python train.py --n_layer=15 --d_model=512 --n_head=4 --n_kv_head=4 --head_dim=128 --d_mlp=1344 --vocab_size=8192 --activation="swiglu" --norm="rmsnorm" --norm_place="pre" --norm_eps=1e-05 --positions="rope" --rope_base=10000.0 --rope_fraction=1.0 --qk_norm=true --attn_scale=0.0884 --bias="none" --tie_embeddings=false --parallel_block=true --init="uniform" --init_std_qkv=0.02 --init_std_o=0.00364 --init_std_up=0.02 --init_std_down=0.00225 --optimizer="adamw" --lr=0.00115 --beta1=0.95 --beta2=0.98 --weight_decay=0.19 --lr_head=0.00874 --warmup_steps=308 --schedule="wsd" --decay_fraction=0.689 --decay_shape="sqrt" --final_lr_fraction=0.1 --batch_tokens=262144 --seq_len=1024 --doc_mask=false --train_tokens=1173000000 --steps=4475 --dataset="wikipedia_en"
Each number is 500 + 40 x the weight over its row's rms, rounded and kept within 0 to 999. Layers, rows and columns count from 0. Numbers have three digits each. The size before them is the row's rms in percent of the matrix's.

# up: layer 2 MLP up, 1344x512, rms 0.0272, rows 1018-1031, columns 384-447
# down: layer 2 MLP down (transposed), 1344x512, rms 0.0264, rows 1018-1030, columns 384-447
# gate: layer 2 MLP gate, 1344x512, rms 0.0277, rows 1019-1031, columns 384-447
up1018 094:525499497426487447527418478547455551471531402471513446542491469529514510522521509475399509526474580502439486525472488522402511523511469509449464533539420462448518555545492497476405488483543483
down1018 092:494555457507532525448510488475500487527479480482523548432414531530487497504468480584503471506426526537490549492574503585414478474485502514554473539482477529426479496566542449487540514456529536
gate1019 075:440609507540501473529480492459547446418465478481480462543509510500400505433511516508559504487492523516519478462489571465522455460505522425581480453580553450471508434458459546506523456472521509
up1019 079:556427411584532522557562529522556511472507438476463475528521506533491498505510503506545543461515453572490491497557581510484480466485453523463507511555503543454516460619495464542402518534501501
down1019 081:451563538475533505430431520478574518483454513520455535511534538544579485468472546501469542533546548464478518470391473528489491499447504483493498512530476500519527532525521467437532482466523406
gate1020 087:449577526546469530474514524495537453495457472473441543573519470540551496485533510554483557535480505457447521506495576483502472502500544541556484557479536496505531484385487514505497482472530511
up1020 091:494521470517457558495488503480495517481487588540452564559480464510447448508605547515498555485440457536527513508485482433474452456575589582498534505532494448525515470544542556483556514521495504
down1020 090:523503483532471558548492508455520518433474598480474567536511505538546441504532497529510549544445517533510467548466489472500439488601508565494480529515454410470509541513515509509547493497503504
gate1021 133:503511555472492447488512479420410507536577415514500516442486506497520569485525513502549584467484480495574514500518529512470438519535551511477511527484533491500548484495440518433558515586460505
up1021 132:506460510461500501479542548419465525440570417466483549440474486486471520497573539461485572532509563497662525472514466542514447527608526461503527451549457435478526472533469466498457489516468436
down1021 122:455497513480566484501497481457434584408487450485496548472483458445500473475569482469507517562517562494621526494537559529554492509570526446467489466526448508506491527514484465495528495443470499
gate1022 112:522430447531502491483507465536433498546523511543564490473472483504579507496455492510533488465542472510449544512530485465496531496489467557424501535468499465540449553357485541508515545544533539
up1022 118:487513483530473502454595479505506470490551528528429547506509569487461503540432498546515568523455515504496569493469518436492503465491464487507448547513480460473485534515541494503556484505561505
down1022 118:468470503485458489508550419471489504446539594529466473468491592477501552544412527529498544428471571502476543507530544419483542557430490442508385515493484487479545482505477494494514404482416514
gate1023 092:467485510457454481477412507428472419496478516470535532472523434467510528439533548557563548482504516459546511496453531502517584516498461501487519510502519482438470517564499493572536582496502562
up1023 087:497446485454510550516477553523487485446506517451465523427409417437558478437523525566515493512496557450562463516532573546510570496583489443488507509522464462463521509514538494517492525479445519
down1023 088:596489487499561472565478507522548569533532542472445493497453387498495426511547497503462471509532517471467491491454455476522477477510429477523442517538589475517439525493501530483498500487560440
gate1024 090:577429411475503530469517539472472492519637509515584486468611447525525504498505454483532487526583536455546462553532557473442570504493554560402453560481496476528497554494526473479453483464497509
up1024 089:445544534435466512460521460417533482479510535530520514510494419483415524483534535499506535512455481443522511526470537472537524438472508508595545492513565456447572479530456460495526513497511439
down1024 094:402556525508481457506449434495548481486469482486515561564472454513458474477552549582510506463470534481499521531534557519478507458489481508469493494531523462468557462534401493526531512490507428
gate1025 102:478429506497487521506465459487389516529539490493504486478469504500524477507461482538465510504568550473487467501518492513540490575541486469423485483441514499506515531459462569565520515492519525
up1025 104:535502510544530581487557504485519516460538458538531443478467503469550436511481497504489498566534538563527431587564491506481481491531517491479472479438473530487494489523469679438517485510456534
down1025 105:470549509525524510511496458498474535521540519512527437464489537531529408605494537539510480534533511492572467558533493532496507459527490501465477509448493527482571507442502614483552552510475539
gate1026 105:422534472535477483464523504523469536612470478564478421495510536586443567512443500519511508481540456492575448507513563445506473428553504546534508543484553522519472491362601445513525513434509415
up1026 109:504451497493523457490626552408496559461467493474446515508497569438484519508519512481446527445480503534509471480527516607536488553478547522534521550522533440497514455558506443473464510509471506
down1026 112:492493469552534491409489587509492519520498484503489514524428512508449482517484427497510563511526463455523413494565521491510547565483509536502473537541484442442476532514504480490540542501578467
gate1027 111:468481469533540457474502454429481479501487493504529480558525529546508474494497528448516467517556503469483517512471571520434472462434575558557483532505477523523479477460543453480510517508425461
up1027 106:460511549473490464514523512492513484519467559490492524484500455506502527466445524526501513452458406469422497474473485523545565519582412521491546548492507545444539438486481521497526509540552488
down1027 102:504488523449534470465517532501525493551491515531489488524498543486442451487413506483475546507497450466458444501534443460493524528513493569487522562473547484556541518438524512464517505585531491
gate1028 116:534486462533519490458475482607519480502485459513538558491495533460470520495452545592538472517530471497462524517540500578572433487513414451462476505493513518506456491481541491511509537429511423
up1028 116:469509488490466472378559509528484487530542435513541491501452526527449496492487470524509490507479527443514465512548494468495451442491510480510463555520526496550496562496501552497516534505554444
down1028 118:467515461520551571383527502601584427473470442480505551551515539490441523557536531526512540538454503422465510488508489534481456465516458403523504496519494462514452508519516522518500493440477429
gate1029 093:496468535582560479470549539525505468546522452464514581484499466519576492542467425464443477545490465487503539467440496494490530427498522501607514537467536587490485516432632518420567511470544462
up1029 093:469565541442438472514449467506483558509425565519497471523517486516451567525466525550521515448477543560521528488503465563532501512542457532492521465512444498488528510482493567510467534524488503
down1029 091:508538552449468459467490494453497491448478485522461567560515455539467508503537491456493490421519463534534505438475461537498508507498488501549505548473525490478528487508517529449467536579461480
gate1030 076:489512551495550451475524566471506471537471529417409473529517495470469500517520444473536488515510532523489519479473518531480503491536563483508529470604559502510494459562472435502544519490532534
up1030 076:434613460516562513511537408588564521605459544487551543575526511544510498486480483543497523510515472503485503487475544520462514517523470531488477550475522565533463477474475480483526464528471528
down1030 077:542425500468494512545475520515504467485535522515505470475474561481476407475501539556488469489520440572534497639469467440503487500521503534465488536497495536535540489488571461491513510476564497
gate1031 074:496542535554441499513581511508498523533521544542567536470465470502495505482534480538450512489521496429533526501539470472473552496497501549542525468508568488508503509371405503448521500542524497
up1031 072:537480504457426463484459479559461517470566502457460392441391451497563519443515488514514528499442513466529531437471512508571516477488441466603505491526539496535459522307470428562495502480479497